config.yaml
n_head: 10
d_mlp: 1152
norm: "rmsnorm"
bias: "qkv"
schedule: "wsd"
Each number is 500 + 25 x the weight over its row's rms, rounded and kept within 0 to 999. Layers, rows and columns count from 0. Numbers have three digits each. The size before them is the row's rms in percent of the matrix's.

# up: layer 4 MLP up, 1152x320, rms 0.0901, rows 443-524, columns 160-239
# down: layer 4 MLP down (transposed), 1152x320, rms 0.0627, rows 443-523, columns 160-239
up443 096:510440509515497508474504530527485498523494524501487514461539447528449492499533471520480509561497492502445471494482525508483521501509454479465502485523479516502510476508469497513511516480526465488527528452499486495482531488507512512506532478
down443 107:522521481513543484465517456540453512517492474475515481525524495492490522500532520477490497501494487454542472500457530521516499453490467527509489520450527472503576514553514482546493508470494500450524498488506495534494494506562497477543526503
up444 096:512460487522558467515520484558495522481512493535537495476526503506484515498537481486492488485536517527515513518486470510553456521486497510488530533471464524508548509524465499491544506473508459514499492489501508509521534505525486469469505494
down444 098:502516460529496480489489492490469476494459530486513514515492553550455499517434449488501529512496510483491456497499495483487466472466493521502507465487482479517483491471504505529434470479503486479476476494492506511465499487546504470535503531
up445 102:531527504487467519444441504503469502506525485476492477518455460486499512475468516500477502554470464491513501477490508529508503516512497527504542521504467532555497451467503503505541503483520515510497529498530480507498468489472514510504486483
down445 106:542516501511492496467541492502514511526511463500536505503547487479490517478534511453560519502488488486497528501505511515498531524488471523485469448474525476470526489526517491509498524475519528503511507557540468490532511512525553513491488497
up446 114:501487520476524542497502480488481493462501526508460513531541494487526465518513476505523535485507486504542480529537491532526523506479503468458523496505475511490534533527468528498516537541519505508544478524490460480506533487508473515506504499
down446 114:477458513485455491530500529520491503528530498496452561519453482471473506506532521470525493512498528519535545436497498465457485472489453519553486509509495497478477540491504512524502495506505485492470506516548524550461473502526474515521482498
up447 094:524475536512519479472511521497489490508497496481514496525511499497552536521521459452529489518557545497528501497498472498480481461468460508530499485552520519475477513491481557493490502498485496439528538477501468522481506483505481516488517445
down447 096:510518456476533491542510522507513511453489486502494474519503487564501514453491535499480493525502460542489466477523505471530541538520519465505542523475483451502526495494506491521479519457479495552483497520518542506504516505511479472524487558
up448 102:500531503511516532526472491528511537471516501492519519529511477491505499502498481467530560536511515505480484484493484520505514463542543526450482487489496492528506476445524512470522495543506502471481476526488530498484529543473500475480553513
down448 099:516495500534480474485515460521500490532500476502511486473504509487528500510538504471493484496454477460538509475485503479512447493513466455506551517555503522518499498507474469521486499490478509480490517512501475521465472450502516509507471484
up449 102:537509522506511544498477446515535491487463516447487486451445465548520472464515509479542497469517496544467499478493493490507457469544487489515478519492457528535520495522462500480512475509533473498527488511547508527530524451515486493489478530
down449 103:506471509545500464549478480458457505519508504523486471523548536499499493498522508541490511486505515484505517440480495532499503485443488496508521483497548515488490523508499463529511481489509451460520505493450515493474492464503487530509506503
up450 090:496502564495538550519501511475504443494506503521485484477550521460488479543516482487519493494488485512527518533489541475524486467464466501510468501493481461476515499478466527454481511528556468482528491533494543529505505488486500512458463493
down450 087:502481441517539508505474541506466481513508474462443478512486545526500494489522521497475475520531506501476477507516497507491479485544443520496548463526491493474463486497518492493545464507489520511496492499438476486507482492513460516534474534
up451 104:545507559471553523459471482540476516466474506489486480477472537519478479505532523490529545497510495523515509506482484531447464501546485516540463484489445502533511525501521534480486509500490461478469501550483518505504491477469504514499464469
down451 105:520506475503485493526518523496485443504473497537531515490491530455488493505471507481530485532541459541517503490496457437506517533506522527562492500486503515561541460460528497479536494522510460506517518499516494566518516485482515520504503510
up452 096:492465489512503524491555519512489541494538444534469484511517527489504498496527547507535502503511508540464474546487498500512528500532500539519503506477521480464476513549544503483522505510499488523487455510516471454518509541503523484476547477
down452 102:525472484501524513562469473463509466520493539481510527485444469489504521484497499489455503509526491448507497499493487525503461495562525490511512496506496484515519485510506542510464464472506471516502502468503500518504522508497492530486503525
up453 115:527511520487469479484532520496505498494452513450487500450476471479506504480486468509487545506527490524508473442481495487513512531491515482521470494473506508514509515487516507513531502524474500496515492527520515479519490492446505512516479537
down453 128:549519491457508495462516490505563510523462473520491483456510488485489498480495453532501469469524511508516485481479539482502501548491526491500496516514483523450523450482485501515488511500481540528477504519559460543501476476462478448484478503
up454 097:515505554527468529476519481535547530488473516522456496463497474472513516522552533470494495491535468535501477493502540514516482532515530494563509549495483499493517458475494497478505455489506514524494536500472498561515534455495467535543507500
down454 093:528475505513515535521461521501461510504481526518502529516493512521538507478464501546510523499471494500473481558495468486501499485469472471520508505493487536521509539499489501537496496525495503482492436486462529477522514518487491469472501556
up455 097:546509513496512494522513468498515494519482497494492515488495450463475529503522513500519504573495504507443469532514523499502459521520497510487523548491487495519473478479451484490517526488498467538484478505525504504490452509485498490506490485
down455 092:473495544484495453507500490492521502486490547511553499487538525525533491518504462512481503466497501527514537489497502494477550479453505471519489509508485528462509524519526521473449480511514551465505493515482480490530499505503497493521519463
up456 101:557547451519551537532546450544475506523450451500434475465489490516502465529508461496502480528508475522457510507512509508500509505446481515522518512494476555469533512470496493474462496489464486521516481506529533529534536491454491492509517456
down456 100:472454511473454504472433500494491518515549504509543483507497515484481511475514507484511518508509502452527519538556508501513499517529566518464483503497492475532528521511513519463522498496507464528531471474525455507448478497501538490522498494
up457 088:511501506522521528475533539497498491549546490493464479481507433499487460490533474493520510510456503519498480509535508533479491514492494509498505503469474532480511544472476513467531525516461506510516504512452523475493492522494480513522440484
down457 088:437481527529512497480488468508506510461485499509467494497507559526555472530451492547504501488444466489537489523464468472543499528536474511463506477515527489452481456494519511491511511509519499524517510518505486494501490504513501464508526507
up458 105:496445484518541480448540511540506511455493498488532465532486485540499524469479441496497477469521495527493522432525473495465527534489526522462486510452506514504495507520483520515473513523525489455518465519497489503536484540496485484485488481
down458 111:512476488470474469504501455485498477563500499554525504475527536502520455495488489508458491480504467479512474494480485446505505482541507542483524468507453446488520510480519509501504508441448506526555521502511549453531522495498515486504523488
up459 101:513502487513480482534502528524552532455524492538473504495500468534516518476521497463488463531480495512458501481583534473498514518513491512558498515466516471442461519453469489510508529523480537532539484451492494486534462485518497466529486506
down459 100:490523530489505535526488538533492526480476506500480529517495528492473518462506464512508506504479461495506504521446463530507489458497502472502508463495515544499536487538508467539522514501482502505508471522508463507500523484474460507481536501
up460 099:489508494512478482463505508486529494479516501504497508524512431478485491465508522508503545504513506537515523478467513542529512472488482444497523495498535520494493468524528488503510460489478515484510525486501531526506499506449542520454483501
down460 103:509493509530486533493444485535489438495525487533497476477497454486488467460534476518513526497476510464492499524509467517495513497475509514516514482526462497447519497508495496534481532511480504519513519529459479500485542481510514515496489510
up461 105:514518490556506494486538504507497479469510465511504480507517487479541537498501484528512506523464506532471420509486511483494531451483491464450515523461536507487476517504523506483535497501513458504539475484515500534567472503460513480544456487
down461 091:513511525480518475496491506486559524585491482496463507493468492541539488467459525513526535512502489481536500495540488475476481463505504468507508518475465489458455505489488530496509466536488536510437522490483474482489519470518517478495532523
up462 099:500477539528494517486531455497464459515512486502523510501525476480468508482500510485542541472492483494500516475488480456520531511452479491529495523496491480503509455506521543494505519516487447481470472522579473543519472475447526513467486554
down462 101:499504487507505525551493513448480502492504495472469473556457451492510511522553521467477504533513508485513505521501510501544464468534485493513543499454478490505476509506455497527499512572527532494476516525508533511509497500454508529555466517
up463 100:466513487498487518498544528493523476516494544516473482500520483503480526503504492475497545495529510498454490519488482510521469527477486530516476490424466517479521491516496469535491482520517506513433495485471448482526482531495518482497485497
down463 105:512483485494501509503455515496478521529475474464494519518510508497466466535504499505507453525524537481495536530522520479510508454541524515499546513495510457514476470523509467506491524476494460472521491484518493451448489460493456472487490533
up464 085:474522519492466480497460480502562489516505527543496474470496469497536497497543499478503506502492503490523508540502517443477513538526501512519493498481477465491484506470497501539501492516531480476507482535508469520491533473487524489490451485
down464 080:514436475462519529504500525474480515515507512438512515528480542553521493487461457561492504509520526476459494450514506509508488519498467475521519496458501533492492471480524489456466495514466514505525489459473530495518499546518448489475534533
up465 108:542491482531475517547540478489441506433429514503455490465459525529469466537511490507482495519502510527490456521469469484487538510498491521530503468503486541520441488488504512477490508506471465525544462515522522501519495497522509455493492498
down465 101:510496514522483498501445466487494447531517495479469521522482462523512518499504527475497541468512522569481482532522472452509513470482479472502491530499459492463534496495493554476443488511519499497515518507487522503498508475452495491458477522
up466 098:471462455486456500483442452505498487504522481511425457545475472505505490491524472482512538516513466489485521458481483501514502517482526474530500511479543512528532496426489490458462498482491522476476524494506516510550572536519486502478498463
down466 098:526509525504500501482483523513492512521512523493569525496488472469470478510504510530505522499471506521493457508476521530476535466445483475532528512518471500514516472526488493547499522513527491487535483472495463473468445517484487496477523497
up467 098:498468536492493497527490537510540544510480499492489512508502509523457482514516479526466536498475464534499482517550525476491504523532507502499555471417475528503469559512452456473528491501477539528467501469472467499520474509513549547511485480
down467 097:528521499492453492495499537507477495416544529475500509504473516499488503474548513463506498501519451466469509519498527528474485469520506461508469513522523525504518487501501469505481494466496478517476522543511468478525504495489461463526560495
up468 102:495504471515488534512475514508476500441516554495535492509498489514472534530478505519510554527469510497480482495497489446476505511489520509485504533500476531521512534490525502473516519526504511526531546488507468511484495498527484494471475475
down468 105:563472538495514514474496492491495516477489491451485501521487540532550477462469467503500501528504524542569508517524479526523478491498512472530495519552495538532487462542495497515471512503478542484476472512494514500542531449473499498521505501
up469 093:513551507498500484519509498504477500517503507485473502489526505531504527469475499479506487488507535498485536495523500537540491519501476510518565475493498526522496467476494502492528473509482524488526494511507505507552464506533488520492514506
down469 093:486491490531504556506493515486545488491513486548476531494487479498487512520499530491507461541521491499574486496479492494456505503544526508492503493463508476534497529466497510503457498499531518501493479519544464466453526503472530455509509526
up470 109:536528470513532478544473483490500532512459506534493481543475510469511497498452495518455487542523480523493468490525543517541529431534492499498553562462497507495492449528502506485490441470444461494506491520502508473483524483462478529485490518
down470 109:508528519478499463480528483502507543453484469468505524508515529565460508470522486514523487505496511473509490490477522487459488559544532454519489443513476502489501505491483463525448502499547545441501520514485496525503520507526491483491536488
up471 108:520485530481481496511538495492453492475465491459494491502507457524526531511527466512470517515518480509510508508504488544486511449502498486490537480469477533498497543504517506497479505506501483513465547533475482495528564501506525501494489483
down471 105:502506493513494473484447530497490495517519511475495472490465483466467472503513473506516506540523534480469505452455490494513484489488531531480518517513495498543492464522486536532458487527448496480483474462513472537484465490488527497464510518
up472 098:540490494525537523494475515467506485531487490514478515547492509488502478494506488476466481506534472433481507468539472479511499549503476537469537507465492557501506517482498489497522517493506546472509469498463539543588523511547446466522488495
down472 096:513514512463535534485533499538491511493529478492499480472498460520493522496494505509546460483525493557535482482477491537481487492522558505470455469499519440505493528460510521477481498549489496533448531496530504441476487521485516503516503526
up473 102:514475491542528510495510489523448567531511485488509504511532475489512501504489470426501484462536506466461490465528466457501435529478527502507510527508472501480520514509456497504513520506520520526522509547468509489506520494458460493529450509
down473 103:482483481461467474472487494479498484512487495516454512505493495515522519552442483512493500517481506535551520532495493545494483477501536486494496497488451490498526509528518518484461447489459499505508472489503503510486493510504500504502501471
up474 085:513534535517496516447505457519498504487533480474535505480492502498460501515525524509473518496471538525497521516497513534469524514487481481531500515525483524587479519494496515473508501498485470516518491564495478489555483512535486535505539472
down474 088:475481491483522491550522469508557519510510537516486515525541514523525519521512540540493480522474485469498477550467470467499503523534513495501496466504527541467493511515495487519494499496485505468487540473522500523450506529491509455484448533
up475 104:500479452521476520548549460483497515503513525467478517513499464564519509488502490527524500484525462495544518521483499490475510505532498501506509476462447482481549490520508503516537471488493520529498535518494506533515509461489489506553477447
down475 108:492494519531538495473466509473494481562486522486480495480489502452492488514507475416455499563496516498500471506501511489495471484516490498513465502470521523531472524498538501496439516497515506484529482508539512454456515500499495504479473528
up476 106:506490479479519501526503446517509492481540486473522457523520490493518495471477483532471532487438468506494450510484509492512478523474485525496503495517498509492511494471452501509487539530506488473486493532498532516485488463465447490495471482
down476 103:519485523504480501514501521529532505501508504511424533513529489473501550510533509557522524468508503532562492534523488502465505488499516485535494445539506527477469484450479487508471491481536452544536487495552468479489501528503505511547512454
up477 101:487470489520472505439475494493549473511501486480468498466485516533442526444496475486512505500488500502508479481535463477484500511486481453531512540449451473495521463497496513505504475517491501456487466512539483518528483457475503530530465528
down477 101:499511505516493497447483481496469508471497512504517489537446521506477510522485477503474503503486514521542551477442513502500499518510525544484513465428464467521494477470546474505469464556480487487529493487488460534480500529528499441481544471
up478 095:534492532451514486491487525470492517466468507532502503549471503515545472488501502493498472513526525572470474503480491474475521471464507515504490563546502527514492510534502515529486498518519530521518519500490526521499483522514485482497506505
down478 087:477466461514527561498529493534502463559518518480500508482469505488500500539507483515515522512491478463497486474528488495557474505552455526489521477453492464503510480494495503478509506490486473435495483517535514484523496486499496523527518539
up479 097:478532471482511522516515484512535539525504504447479490504471453554481523470435517509509498507487493475487486469479489463527499461530503510494541518476491502475535535463492481502464532481532499474502493506492517513513448455534478495498479523
down479 098:531478492515526516494503497530491493531492537550460512521539509493538473518507519474495479495458529493518524499501525514494499525489501494500506468543520513510513486475502512494528520468500538519526505483504543516510508521506551540558489439
up480 107:483523505494518516498453532526475533499473443512508500478486518476512473522511500449523499492507539499525512482494502498502488523507488493450478545481526508479509455455542544465528518542539486554497444492501502524554488443493510497510498495
down480 104:540508505490465492490553496491495461516503515515461499549528510577469484500522531550507504532523504489459480486488505495523490477507505497476520478493481468500445543477492447509447486488472532481484523496501492497492506493488514537471547513
up481 100:505504522498538485540540490505502515557522445502495486512501503499500536504512487482517527528547465522536481453510513520517476500470506515451501469470502582469479480507501521501491480495471481496492459463482492526510506507538528496483484457
down481 101:493474468518501532504497482489498494452453517491464514506475488489491477461495494547459510503487488494495578518538475492501512511469487517554511492458461466524500538492421505538447501479493481524550477505505490477533476481520475503474510469
up482 112:491492529539537515507547480522509555505476475492519522474497478493489464531484520483496565491526488522539500526524469474481545500523493508533521506447430510473543511447462473520513544521516505495505507540490471515510544509492509490486473472
down482 110:519489491504526549485487528506492542515511493513448533457498494542518521479556480518531470516521525462519543489494541470473480490489505511480408497537490499521489506486543484514492484454523508454534495518492497438494474456505474489527489498
up483 100:491485491468530562520474484490497497489501503532515516472514482449509471510461453511496508497491509491480478489552466462519503512553498537469518483506491510452517500530516480500471494517507513514474458503481481513472522547530496494493496490
down483 099:519506492516471474483501486494505486480436518529413515496516514540474488491535561520501538502492459518519488490463510537505451519529482434509487474463515477493506480469569484494497504495543501481484510532513513495521512516500502458494490513
up484 105:534459523532500538532503497534510523464491509539434493499557485465481520554492466521523498513477515506485478509531473522509514490468509520494487479501486522448507489468474511529493483512532508518483544530516487456471531499465460508511504542
down484 110:486503508516543466484444492473514489492501514529543451506483524491503487484468523437496487524491504482487499507478539543520534569521472496492444475487500497493496459496525488509501494520471497505529512522524470492515491508488510490511509494
up485 095:502475462523511479561522509489552510517503513498500478495474470525471517484516484533490514478426482516488445527500466543545492479528483548503499513475514503547475486489477493479468507494458519491450480510513480497491519486530461504525549493
down485 098:519467513512516494499492518500477464507455509514492498516510553474494486528545477489526510532474453483469450499483546474474520523462516515510507483474477486453495539479538490477517480429498485503485482518520491521479521519480493520469477496
up486 088:517465491484462503534538497487479481451534503507498516504501505502525498465518489509455536461513431532516460506526546507516540485509454498500481501495531479520508454521469505503568497472468484526481516487494478495503500517537481456505512533
down486 090:463494495479495460492521478515487475506480495478448488519485526498498534500472504477541478518469517492496502483485510510486445475483517503452507491534485485460540490483486499480474511503515480520459460494463489506515464491552496516504521476
up487 096:492470481512486511478475509517455490470493527495504511477506503501481552501491482513516537507466523475454492474517530536548500571519526528559540540537486460526505510494481511529550506487520501531491508506512489465494531506480541501529495543
down487 102:500466498540531498505522511499541491484510492501513520492500504487530477523509513512473482516571487529486519495474441481501518470488507477478516505500464493537510545544546543505467505495479488483512508452498505529512471504500461480475496479
up488 101:506502508481526539485457506514497449550519541480485468497443461522527502531551506533486493517503484527467500519532487479496480509479487464499459516519514517506516511500533478464502495501497479528543443525501481517487479471496513501495513466
down488 099:541512496473523497514510522500560540455465505504537503499498467442548465475525486467495532479531525506524516448537501521552522488512532459503527541495527529495511493496469529525463513490518500522440487478472520497489518542448483512521510503
up489 108:534497504530477505492504505499527503486494510508438522488530499488504465493453485467472513512482492495493536470529503502517433488496511508492525515443479470465479508478495515523503500486478526471476510506458494503491466511537487479532467503
down489 110:470506500498489506489470525523493504512485490482481464504483454499497484501503535471540485494531534481479491526481502471459512541477498530522497475522499540486492569515518444514493495461527451492497473529485559527512497519466488488524515480
up490 095:497497515511548508488511457521523456522499492495461569469465513526481436523485554504531502524469512505526525459470469476509495474530501558542497504504536465517490497510473514477492469528471497496471509492506511482497506510459507502477491479
down490 100:501488490498453491499512500509489530488480516491468469486496486522462576482496525501492460500512510517515490542528504538479483537501534505480466503474492548468503471523495461521485506471531579498522508547498502501495482485486501468490529498
up491 096:518500451517487468501478529510459496505545477482521436504529474527501508506529515515475512519488508527514470511497464534490477514486501517576487502508521500488514488511497496511530498499490463508514496450497485501498509482513490479548506535
down491 100:486487471465478533484514463472542456498502542484496491522526533471459514552480529523486511471462474510486504492455495479486482518480515487493537524504471499527496530495519537525541456497517474527506504521499452530508494493502508506466513477
up492 095:479488487514480485473446530545423533493492483495534481488518452557480490504485486487522499567538479534530498488490499539494460446537502493491533482489465454534477496502483421517503493490493469526486519517459497483526519459455513464535513500
down492 099:504541492494524498521526506488545424508487484457502487515547482509490511522522535503504544518438505492484474479474501533521513521478511508488530469467497504465511510495540554501527507483520503518524464518534499524538511526525504497458502497
up493 092:524496503529535509455546532521567512493443518533533500503504502495506489535513530520498478501490531475463532506509506472544516469484518487527522482526498468460487520500510482487500474509504538499504516509520484481456480511490511449495474509
down493 091:483482471499444485520493482515452462481538492458487482459462540528541503470496508515522504513529521498522456508502507511467483551503465486468526530483496510521512475534479517510488503519489489492504528504490483500530515513517473487539522534
up494 100:505509559505484509514478490527513433525478546438460517517480512512517482505501505528496487504482536501499487519487501500490474444551487523523524553491486461503482513531503507513511500540497458464502513517482522506486456513455492526479475474
down494 098:468485497519458492490500484492501505463519494522543497512492493496466528505503495526502486516527498505460493478540512485461474517464501471498519421500532530469555482510505500468483517490514536501501501498476498510521538439496527471493532518
up495 095:488454505526513527502553481522537488514547442482477421523502480522455503543532557528499510511538509502497515504501522494509536528458499500575493513507522481502498465485520529527517517504549528475475463507512536562528454504526507492542470488
down495 094:482518527516522506527486514520455492491515526496543528505548533467554467497525505444484499484458479542530491517517494525521425493521451495478515490553502447488532503497468478541499526474497412483495550512508471461460500542463467465516501503
up496 105:514460507502509566500492442462525478529503503519490545541533510518484467447498523472518493476480511509481486480522467546526568527493469539530504505471502520452491488505466470513528509459432500484505517492500510477498498501492481470496517493
down496 099:470502483474488500513474525502464544501449500473479471474468461475445531480494506512530527485516471506469472530501527495521462514502561439454488483497481457521506488482551530525479538493539467511520504533482472533509519493503513497502509519
up497 099:507455465470504474496519428492476531490477533487476482484503543485508494503466506424552488487462495484511476516469514508527518509489491487506484507464507532510517506517517502516520497470497496475467487505592453455501478500475493484505464484
down497 099:486502484519469513526538468484553521417481517532526513507499475529490523485518532528487501498516480525478516516514499513489503484546503495474533528479501518490468529525506529501481533480504504517541448526485517505523512539513499505510507507
up498 098:512479488487473504498477455494525511498493457508518519493507469479496449499506510512520500520495532469449466498505481543542519476485528549484491523466505500514503497514482491456455523492491516496465531499533500469454468455485492540548517498
down498 091:522537505489524490500503508510503491504510544538494475502484495488489514488534520494519491514521528481538499548507514494467494537496480471530502472516480515486477514481487511575524507520527456484517478509512504553517514530472520465525475586
up499 099:504497472500527485531492471519531476545552504508481492456520488474473508514477444497498534534514535526455494527489490461513495468502498514476526508511482518463516469463537498516507486553500499496464493484494502502575483471502507497524507480
down499 101:509512510482508515456525522521506504453490522485507517460515463516518513481517535499500487499509478501505494552513466506479501482520479475501481507508503519494484499543487507483481476474565494538518565504476528491555501501520474504512544529
up500 104:534461553493496471509486551548511553419488506489451484483516465477484523501532456483533484508512521513523480507513480524477502491490507490505532521492451518463462491520486518459499513445534500488498510483432511518504491497525495507477495494
down500 106:525485420495505510492479480492456493498476491487508467494520496561484494510493538477520494520513509506492495533539522514503460535523505495500503541530511485499488500527493456481555511548523472510498491490462527498525510498468548465510503459
up501 098:531510504500521492514522472520497511529471518495452517493470456454493497465510491493527493478469518555496528499511515489509461517509505543541530494484477497526503462512501456530502480483520518492475543527516546504487530446475506534505501491
down501 093:461497501504476504491512489467497508498507509511533454474478526512479508492504520502490515529508494434508504498482528476472470499575495474449467498507471479519475540472493568486485499487478441510494456502483514487491471530524517458491478551
up502 108:531525500512544556529453492496528457509453511477417499527484490521456470519496487528497507532488516494486509475447466458504439512520527524517487492499463504475501541505525495462527479522474451482513474522521477473465482474534514505484483484
down502 101:453539506511463539444553556525496526500526500502535504490477442462462487491521504499514494498518500526516495508466489516490479535466523510493486517485486497503509491491521474521425508479524535501518536516486480523516522478501527472491496494
up503 084:493429498471519545511514488505553510504532447541478491489511517466474491507507478478550478501455526458476508486498492466493471463540496530464524505502486497493497491465479460478465505510480531477508512540458509503536479493480500524492515488
down503 083:511530497534497456477541469510487487495502541492532525508532459562481475482486497488497516492514447543492476425511498463477510514500504487514493503497526492532471522504517495490514530462520509518498477443538491526482533485508519525474500507
up504 108:534520509445516525529499499487438498492494536485521495473489467503467470482525463458494494539470496517487505496447503459423471479531469507483475488482494487533489523485497532492487511508526497512466546475460501498534539492513497512505513472
down504 100:482501464503491484518446520495569503510491486508456534493566463495518499453464485479491497493521470487508464533470526566507527506474540463537510519457497540477544446519505508508501521457492531529485508517491532485495519486509488496486528470
up505 099:507525523493449507506516477538474475503533483513538500530473502505505511497535522490482527515484488538487464497509501515479485455475506562498523524498495479499545491487488474514564481459501488519515507506484522535535490485541508519501497419
down505 103:463524471548515539513474453475501516466487511487456527482516455526548439528445516514513480495502492518495536502488525465532516498543518503460505530547528487519491555515492520458471563526463449476457486475507494478445495501503448492498472537
up506 103:510494488475475524504496501525494542463508512512482481502473474465470502470525481482548537591484541511485521493521484490487499510518486525486529523501497533524504520503456498467524528493516480517455479484480477498499459490514505513499489489
down506 105:519505489543501497507479514522495497514471488486438512514498493482522519532522514474508496459527502483559521504507547499534490492515564551510496479489478494469512508492552468506507464498483504465530504523468519511493519518494468537518516490
up507 101:518505548552482472462501536543549545483537476532528459469501510466527534560512496483527528501498530483527500521516481504510486480488499487515524498488493486450529450474508492474510531491511527499501462496498481466540524491514534496469479496
down507 096:498522495476508506525474514485458500516488506487474511567529542489494497482471533482532498512470454523483513541468521453487521514495483490544475460509523500540476508471495542526487555503510465527493513515458489494462476494480486515464476523
up508 107:495490481515516510487523557495513494457515484489461467476514478503497517539513509492511473453526467552468514488501464509482507576516533497503565527501494484481488478519497532503473496491509481471461448479460537536482488502541457541473534506
down508 109:453508498519546505507503499522483478495456502478473475551460479507490501473496520505488491517455498504483492532514505468524529420527499526509519492521551505544457514501475519527515549471525471571533483508527442502487484484465505523471502469
up509 085:538493526494523533503471517517483551461513484477491439450511490516510515518462516464537512525452480478510460474475483506526523481499488531489487544518535511511464503514549491494532523486493472515483500507572494479485501506461494469525441490
down509 086:508519461498525509476506481468504494524517508511509507545455497502498459499474521508467508503488467508463484477508520463507500506454482458503519534528476462491487505478477525494504486468495508486518508473507473507520558503477522489524499548
up510 114:537508495521532523532490512481505546461462522513473499472475520492490503504506509478517480483512521536516500514484522509469500516462441461538497542525515535498507502450470486508494522484549462489493429528478539516514522492527534507509481488
down510 104:542511472499482501520481496505529478497533467487512500518494477530556500447477510453512476494526524489489524523528511484545494499514492484458552478471474473487544538469510570474522475500501487539528546472490503491498507520479484518509483490
up511 102:524494516483492525496470508522520475486586519525530483505512493531527527480515480511542521488542541529505467488505488529553536500488533528509506505473524524516495502517489515549505481544491532519486496516481462551530517531471507520483491490
down511 101:522489500537478516504502470476527509526489491496511534512497515508476491493520497495514495562484514484529534546496505481485471536526466459494492476508444477499493529492509434503518509476537484449446474492498490492512456477492548520512472488
up512 101:513496505534524450543501482488488482537494457506484488443482481514439534476505501497501505483507507521529538477486468519513457526518519453530505525533525467466482472497540534467540500515473482496503483500512484494523482464457517519533480517
down512 103:462487484474498504491497512498491507490524502480503509561576510505518525476458509513494479502464498562511511480505498500491493490536521531471509526466448506538533512479476512564494455542518466498511484491523479473525489517531500522485487460
up513 094:475457486515501553473522532534478491489451509507524549460506512432504461498488506530487529519481527506536470527491446493510488519532506504522500541508498485534509489515482506454462524494477499516476479474532522502516474482474547558494496495
down513 099:511508509461522460551533490486505550515524534516493527485495522482500537460503471464509476501533526495503483485526525503482521489480495538471465478454557509456477481512482456549483487501462529504494493507473510477526521523516563432531487500
up514 091:533475483540525530512458508504515492468545478504534540468501527481511473451507506532484509487483481523464482517440477512513476510553525517510507488502506451492465511503487474501499497527471494538499517487520556501494463525462502490448430571
down514 094:475481511517482502507499488494534506549479459492500476506486515531505502520504490521520504543514504507563521473517526502504531513490463478469536504514497559499507473484502507466516470518531498485468505488500476496528527511554512522561523438
up515 099:514462512482525538505501518499524430534505518474541457498492511473500490507493502490471534500537512467465462455524463579502484481531464541496519501500471533510492487502526518477497531553476462514499477507497518492501490466496555487485483484
down515 098:516527450550492530568457513506483559471481495513503525460525468522498513497485477477514475542508511509509509527515518446529536491512525522520502465505541457498522526442491477528492499495469532492486484526475480455479525511481491462514492496
up516 089:501483521494507516510508490483481456488553544507474529480492454477542541488536495520540534504527460467513463470567482511509504508507467488486466512488489501492511530511481520514500492504498527500513505534503526524547494493497489502554498504
down516 093:490494509508508485483511474509507508566488487523502470475488497487534519509497519468517478530518515477508515495454500485471466489509492495502504518480538495512498495489516532420488488496496524469487483469459495487496507475527543492532510494
up517 100:543472492478552552502491486489501495473513539524472507523498471536500486521446524483482490506497522500488496495520485495485471533487499494514512465509492458481507500538492485475520502501484508459513431549479544475515525540448505471520509526
down517 105:480544495449467511497549490451492481518513501506487492437485540494510568468525472501545475470498499470431541516482474510493464484518557542526485483483511502471500518504514497549508484485514506503511513452557463520499496491469535454444471495
up518 100:548491474501512483514422498479461511473458506459521496497506474479491483493434500516442496518517484503475483467535516517507460527510503480510501512553495529474496508494466506493507537523505532506475504509473497458511512509495479514498486550
down518 102:461491506519503481490504510516530463495529517492496549461505513501504484526577453502509511459480517489521501502442476481485542545469481515488493450467473505516539509521528528472454461469530535482504527456541499559517501447467527455503491475
up519 088:460492476507524529511467504475516470455490508489516481454472475532470534459549514520528500490513511532542503473507527488485535515459517498464531559503555515512467427477507498553531529483515472530524495535497501499503472518455480517473501488
down519 093:481474531467500498443549483528460503531540503454470516515490485523520472504502522536506531556516527454502541488498514472479503488522487522505524461525476509522483472517503465485507520470486509479522488459535456468512464500527502508429520510
up520 099:540478493475501502520505487516518523536497484514486489548519494524470517506520468537475526537543521522496460547481507481494506490483483480477531491454451530477496490477503514515490523505485506487506512511499512485510546544497513525486498496
down520 106:486543520482490486523528471522492470501472486488520467509458505497521501517496472489493521492500411467488493520515509512500527495523472499523469482471527497552532489509492490477475467501511536441496525510489500509516491465502496492494493453
up521 105:500500504459503471523466528479509511446479456482517467500543533507490476447522467500476532495485494498486484503474474494510513500473545535541494464437467522502496494463506503442540479519491459479539470516503501529529522480462511489483507489
down521 095:448508512475504518478552493471498532578512536480485511484561514509518517483480507471492498486537484506537518474525518495496497483479485470468456530534543488504489514518490445504492490493538541459488571505498474502474518501514517507524532460
up522 104:507497529471570523480468526502459475513475503486433491491486443546504504494521555548526526532489512544535511498550500513485498511527490488510489520517526497502496524472519496444488511508498503484502481500485496489497499469489475548504493454
down522 102:483508483486520480522506470491544508527552498540550546479491504513496462515526506501469452508537507489476490531461499483511506454491501540481471493480489495458513482477491552481511525462532462557494497521522527510465472548503518479519505522
up523 099:498478525478501540533490526532527488518524493509464484526484469493469497502501468491525535487550466563495515508563478519480491511485480513505509515483518550483512460460472558530477502518529526549491486476514491516518491478485504513532493491
down523 096:499511492525496494466503512508515539494487476502506534473501494529538540519529473493478539529509519446510520492475505493489530461530494533514486506485508461509503532535513483487511490518480507464498518469480532463447502564489457448518529498
up524 108:489494499514502519482535499490502503510504496466475511484469504494477555484563463529509528483509496482488496462518526501503509531489539480523477451467507519500535523472517491479514525507493449523505492555519492528533504480463472498476500468